{
  "norm": "rmsnorm",
  "norm_eps": 1e-06,
  "attn_scale": 0.125,
  "parallel_block": false,
  "init": "normal",
  "init_std_qkv": 0.0264,
  "beta1": 0.95,
  "seq_len": 512,
  "dataset": "wikipedia_en"
}
Each number is 128 + 32 x the weight over its row's rms, rounded and kept within 0 to 255. Layers, rows and columns count from 0. Numbers have three digits each. The size before them is the row's rms in percent of the matrix's.

# layer 2 MLP down, 512x1792, rms 0.0377, rows 208-265, columns 448-559
104:137103186158152092170138057129144144116177152132150125142085111125141141149166065163120172170154122129112058111134116130149133149077141112078173099108129156086153146158082164126094169151148130034028085119093131094131131156147102069095133098118195152161145050160151103081101132147089167155147094122125184138093067092091101156140158090140
101:081144113101035111089168106117118118121143065088101144031181184118119174099119130156141135096121117072058118046099103060133146077136089113140145114107118140100110152102145116105152091114105128111159134128118149109106159164143107197122192102125141140111126070124077084155117150167149114077122147151132125167121168174121137134161127148118
101:147128112155167174156127087159125160094049091145104164119140142101141098082138139134186125081080182127113130099121081103135144170088161161148081139124161079086125088105099141111107099121088157128105121137129125170104154125077153175097164207118133155126138105140119142136115099119139059093088114122124156181143121104154122093121100104165
103:136135120128138120122129099081176196078155168113098086133126125153054200169147131114121084162207136090199128165192170112116167241143090133117056130158125106120114127177107122097172121171086123163097114165154098206184108070135137184148107148136114070142074130161127147044058152138183158112109123126130158055164124149168063156060146129143
102:154104128103082064094148142190161148154138146141151090107120124119112060108152137154125114126095087175144130145162186109134072201119134109113109179125146114057129085107090159111114166159158151119144170175138154090149140116161167168123168231181165098117124137148156115136113166094099068113110148164120147112138095140125163143120121168096
097:125153140114118100165116164179151117065138106122120158118036154076170096151142081168145067174187078106155097195157121096159148018120152141130144103168127076106159070137083123119152173141103058134098188072122083183160130146103127143106105155140157178149078140125114134117120168090136194169224092061135150110151134145073031098119095051149
097:115135193137091135135143145100132122122106121122095042132134160098152140107112121153108110154077100125148146134119117163092127025144148129119102136187130146118183133159139171125169075187170127133105121124174108165158145102071130142140109134043109146118125130131145077073135158144135185150125138078149111147108130143132114109159148186144
100:126132170138092073108180075096132140111144127130107089174164089136112112107098154106104102180141144154088186132090166115129119129082118128153149133191090143109159144105155132108078140140084096114047069104098123146194086119134128099186136117131088134159122077137140147119128155129114155103119145102185183155086072093152166154176122133099
101:107184155122145117099116112153111100097168166110163146139091118101114166088159141098095114042099162134210066104119095133106180193112147049115123108062112079138108135105116163131114051127094090161183107105064090141057139122143123092155118177096098107120084105115160115173185121191149179112161129060149111146147126101081053128113127132120
099:123207116110121167062095141136104186090108140126147136132174207105130123079017119092139145093192152113130169133090136071148150168075086114159083125109120213103155110119106197132094139133089128181152121154081066125145122112126183075151093135145071135147135140150106088137141165116095141077201105145171127160124137159138089156080097063097
100:109076199165094094161104119093163166069120155084119164126123100148161130121109109185120120115020158110126144175129108149186075128132118090126067041114052164063117077077123169171112100083168068124120149139113065145139113196127151136107110109181139095106096112134138110161133151126126125113120062158085174122149136121148152137075106131135
099:082058129128136123139136111075104124091145087135105181172200078128095160188123152224138117102129119102167151226156125136147190189116093165160149147134111146155072111157113136168119159127134122095163110136133110165133122145124109092101154118147132078125111114095138109128150133130171136165156136142126079083136146152130168092154115160149
099:198056123129087089105069059087055114121127202185124122149181115174063120132173189153133111166098097112115113144077135119129137179132099110164040105154033112125157130116149168116159148123196116203181153157142103125096111117122112123162126206182186162135099169116183095129091151150146126177116148101112112181105137124149091123030150160138
098:168117104139154138129083145087217117097141153177115161107122106121131112149163099118157123094065102071185102095109102123163114229143173165135074144155147128119051063117175127117152115171175154142165134122103148167053170143166120146172159146108162097142079199170132113176133138147134140142066074086148115143114113068104073175103160111145
101:117175110161076151134116106110100121116130125170178155091143096093094118104108159127108172143130082143087161165136131153109079142077158123155130148087143155149117147153093140115140115181124128168102101105155135136099098082065147112130116139156122224139208062139098123085120127134114093120104116099163163116119129094139129099154093112102
101:089072150149125152106118123136115125173132063113135165104181152122102069122134118128091114105154118168091182100116142115150185052119100091160118095023199053127104135128154108123152151128133120155125119146112173113103162136078137126163074144104121131125151051122144142130176085075144163179091117084098140103135169130129185098104139142084
100:120106158126153139132155094166106121110177071078136155116162129126096127151127151062175152095100086168140126107125096145095127164152141138081140145116162122135071116084120107136139118110139122096128105119137131123129133172103099066098081093098096143090105138097120133064122113135084128203175157107146095152144178170147123100106182083109
094:136141147080127153165109151148137095053120021107093163103104171146106146117097127081161103130087066091150130124141098094120121047127107113108107159144112166157089136145122108154100181094139154123160086140146134078131123118198129122063118153126120092177100108142164060170196112052110092114141200093108116075133057082141076059113128172069
097:157136082146122148097197143199173131133140185114126132071143108134137116107107133144113111107153125123083078213097158171104128021140105166135097102147145079105128070159107092139141166112153119117193143136106120156067122128168149179093168152193188073150094113096091105234173146145175141123121108070109089158126129107075139122117178117076
103:141191105090133187104121137119076147092137168108123116123094200109154119108153092165149114138072172081147156104066095172152113196131160124096149102091142139079168132150117156161152122157109128126109088168188058124151172116145087090150109143065158119110107022143114070126154167142128152068152123135090196128115190162109083087122151086183
100:127166049109145146120142117035175132159125067134113138123149117148135134171115136162096128131115111150123059084147121143133107047199143160084106149154121170137113143099113146155129108186147155140167172136146138134116134146146154117095105089109150116112111030142067118130106184080095108108122188153148159159154146099038108180117143104174
102:165136073109119118086155142112101156224107071153140101141086138112158123168176141120132174094123086126118112139066145113126098070117136094125115140112108174134157145057188158143186135121164067116123154129088162119089135081065129097147123183100125122156120115135132152149122128113087098136121171105101112130085164129107139099108122135105
098:080127093158102120141101174164155082072132175101164090116130117111151136129110101091170118174119141102171133084104163079114122157160153148165135117133142138118136140093127099076100145153086116140036147157100107170165110089117154162119118105225137155193099079152135102108189165139161147140150140158127107111158078077225205118152100153093
099:145201165115182120090134104115135088080130137064104098107186069123130159128142166145152122128124148106094135076111105107068083038133123113146136146101097159149146138142129112141151097116161156157167081138185134094118158076098150147130162124078083072130143107153178115126168168111094158109123155124133171127125152127126160101142088103095
105:144110134140085087158183114120130116121152091146169139088131069140097134143139133096149113073139096105136122163138143120113114173111093126142131176072127157032100111092110116115137071108130129126147162190078131129118147178123089078147127092138122119147087127192070094127129117145108156189156169167168130153067155144102095101094128132170
100:178109117170189080173086144125114084071072112144122126176106126036150157157099105130113144146147119075131101119175139149154130120178111121156168113197077103135109160089126101108153152175079123173151137083153105097104111108062126160137125167103108179151127196113088062131135196165121144172132102115162111109143098162161090141097143155175
099:088085104134117121159108131105157065130111066123148089149174101129139144115140145105116173117088077155133134077134086075105126131065168153168120085092146090095099097124123123170058108125147118092203078115092126140117078129110122162156087123169131077164112142146135122122112110132130180082125126104139091109146143159086173145127164137097
100:123117079127136182159112158121159146109151042089128115104077116110186139113140154172161133169144158108121108100147122135151157176140085151109069195144088151097119148143101093148155158159090153159097121091110101069089174067122135195123132136115127132164021096103119135005162166135222160111105115090079155166135122171096058060086098128119
100:084075139131160113109084100154077085083126159118159137088099114102095171128137151107127187084127179086144194104156139165132116117152068165115096212087072086103120098122201152130088156077101118169077099124131130176124122105150105103127145131140153091115162225131136124103108124129107146114147137116132097118159109170137190157105172129125
105:115134124192183154137126098110131102154128086117103169130117129146140113037136093113150129126135170098149126097098078133149167115114123180160087171207110107108142173130131125150091100101146125147166082159151150079112143123089117092136098144085140177128142136140098129136165173096141162117122095162139144103089185165119087131112153134147
098:101105135123098126151117083105144087172169139130103112131131163130166200100156091114160120064103136148123136106152075162121132103114089114140111164118116140154165130081174112195141122147115064136106139095133137078082079201174140069170108086140100097070156122129120059168127151118163112126099125168138106129121106143102061121115102150182
100:125115159107093115130114078118081107125121133120167130096185107113115110072137187181075091145052119076140143094195148151139102081100104114081133141183141085160110077153105099100141140121187077099160091117084185114093117071096147095160081152140131114161135139144080139143143108149163128086139114151159123157160169136110093167119138122099
102:093159128105107134131170124099125107135122065146188097176120120163114157094176132154054122111138131170089147141123097166146074103102072114136088160196102101113112117177124147126128140103120128159151121180067094120143148101137166135060081114078102091096126091169128100080076130119122137085111111160161122123136082060119141110163135144131
100:116168182133150102072131150069161090181147130092100131123108091107107116168096150140088124099101144149188147124098170130120089051115127134121119143171172109115190132172187122120126173128116154151143139160164117151194126125113119080110168123102155092085096118170164125108094118084114221147059136106074157131149101104162132089156159127174
098:145123115066149143170114085098161121060143088112130119124141146085134131105081184130118127100140166089207074165103153113149199133109148163156054147085132100126131127161079118112091100152099138143127093056131148126106128075156092134167105141155150105114155101142193153061134110134087124137134101111140103103109148121141139091065161109137
098:100156114090122112139102139072072135080076159133108086189159116139147158143142108137106165130171143163145089152122131177092088223127147133147069099121073124106146127179127151104086133093097134090063103121119144120110145110128119193130140144170126125150155081128142138120116184113154162088127084152155107128139124138097112171154131125152
099:152167112158065187127161125140110166130185135117108083135062109113140124147124150144161112161097059063125145092150125136080167108205137061145169102132108101148163074165123070143164172166128117164106157100119105153182140033075177120160133135165112185157148189143145076137132148163146160141154137164152142159124100132084162127116077127109
096:144074127157143160143114091122157142097172084139116141177054102133164168118200096148121076181031089114125126142166118086157109011109095107124095136144119090164149123129111085102131082133121212117102122179182178106123123111109155110121178119098070187123149157145139114066137087084182084155160138125166121169085117064130117078128172149115
099:156149069133112114094177095105108135146114123129111087111092100120082103142116113148185109129098167092107115121140116119152112000080098087123157113132091142128097179087148119101133146101121119139156105131102092143039094150134131107149105172158177126067149098123154166108155075131164152151136108120101152137146156160138164129184111083157
104:137114122139124111066143103192110127125130064162099117088185099108138137091135086126129112014162124129098071125067118112112099100182140118134154191118103080135107118104132147144118079117122195146079131130138136182136081141180123097158085108136147079107162106108123169127096060095135150091134114149189110137089088169108112135168144120144
108:155143121133135128142094100142136095122130180149098074078123138143192116183119109120132120106100184118152230126105160105103143080080080106142131047080126089136117111169127126133098077111119090198118110136092155057168084139153161145114120137151106159119137168141142157199099138051105136143115127116197096146134093137144147152062150168072
101:174132095170143137110130104127112133118100127125206123089178101123123188081129095144096073111077125168154075126147150159111100155106121143171134133068103115124116149118143152177202145109118077123073106165147106073169157188177141118116108112141122028150160120054146135107132127165130161117131124112140124060138069149116155151090128150116
097:038121061098155115125095168162175142135089135087160112147131146132093108151125096142133083169128092135134143080166066144150156049126149091138091127136124156173128130133137150106080155106129166100080059131181131207117123119150116145120108121095062113114103130120089118174124136109172125123064089131118189123172147131103120148140099112034
098:177152116152174119173098176147114126151185206130102101126112141128109146117206116099106104156212216119104106095190064066075092170113158082189126090141150115081148122160126122098136105098139137165133121100144187194162106120135163164163195158116105152168126129076131101116120120119111144139161167158124169106136169109139223049159162169194
100:101091145105170113121166152117139135116099191130123146161118126069159127115087088110126045103042146145149145165139121082110186139126117119102100113116124091117139076081173156120138087147085067141137115014166117139123196135132067125118148099131082112141209138152132131169146127185094126192102117124138138123124147104107135155133114128110
098:127080158122141186110125109151079147055159196131110186108174104096152146115107117171132161080111132140150111167186110144092128083117148129096101155106137093100163101144180158162139098168133126161137117117148104133169134098051074145133134127131137099146154052091152102150111148149178130141157113166157126147117117148102153208132045142172
099:084108135163155103123093063138145126155176110127181135085156148171171114165183127118107151140151093094158121084134076127112131184059122151153137137186083051132158123138097097139155149112114190178167130126060092119142141128176133111083098141154120103078150068100157125082132079148165116132106096157159120188104174138065123154097172142142
099:123146130096110142133113132156148152147169134102152144124164123122124140091136103143104127101148100133145124165174135118098175025169119143120178124169161101109187088088150081146151130126193093142152137157115125108122138088093135136120039104173125161139082057118103150152119124083132143160099135122069136160135125100015083112120063151150
104:128143125090185154162112109202121108091150115113125116171145131126109129133119159117158114090102116140032149072073146088141119238092136132129046071112115146109167075094115103125092191097139143147163104125092137117123122116124124138170156083212155109133167190065142163204135094143158128193107167176142115109088136095121079074120160087134
102:188149085176085144107126093121167147180142107176111069115113194087147121146201159161084133139153187105133105141126097084117157255110134106172127166054163148123127138112111174107126101148150105107117084093101149116096177119117134176150135131207071131095128038116110092062154070100091150119130094142141130119092157144169112117127163106113
101:078143133082122135139113205069102142048130169128173176165115106041081110100195176192097123193086114148114125112123113093094118133135107147127157125126175184154120093129154159108082143112138094129135119130118189126170129133203131128128130119150050110145121114162084156057080086132108134177158145088133112144149142103122139123135093145108
101:100115116086111150132128086203139101093126123075181128123139150195085109162160105108125129075134151115099159171126099170136123236103127094153140127145165109148077162130113103135099119161138156091117086132144143174084147059133142138128087114137086180069179146149098152166081125174131073110147172133100133136118110195151101140198149123133
096:129082143180134130111120120123100114122139176144098142151042116066177057150150152142123062179178141121183104077165118132097105116114111084156099169060096063084139127115118107128104128139110130069068060149095087093143123150223142127133118112135084108133137124135110135126125058129092105121108202137141101089119148233131127193116109131139
098:093139078141106140151108146091152144106117099152148133147081128098111053081090173120143132176139144103129139091135141160113162118167183189117140129088183128098137115093082158124138139112156149084158128127112126147133113117078107148142151099138118154115149106119094153160114131115077129156079176135103163142183174086114084120160146150108
103:090129105089099109125106156153116173089110191154126126147200135127055144135154177129141186138125078157157126185111092168116159083160090164121122139170147166133130127108095101139108068108124158121084094095109133103079192171090115091140098181095123102139123154179120089096130118089178153123133099122138093131121131151143130134143116111158
100:115135137116132099119131157179098125134094145169134131180073122118040143093110174116138146148098120117161187122098100110126104200137101130103139090136113121185127159084148143178091149183167158100151138154102184121188132111148116185098077152146165088162112098136159135134112100161126134120170173060104134121158127126183151145112098143075
100:153112168114084182123106132153101132075077074135133135180146152148123140063142127134119139123185095174195096110144137189103130127152182138192182128075036141125127122075105110118194129182113136139141128122157152101072132137092162180131123135087144118124136167090122073132067112111100160145151117117152158110098173114133112115121075116120
099:157098149104128170067165125101086133136128117123124124152102108108113131117104151124164134133100133152139104150138216143170127148129152107152113172108130171122080075087108108126029126122116118135122099090156131071136176111154152123132079179159107116111108078149178111158186143152109126122112138110066079140119117156137142135083179144065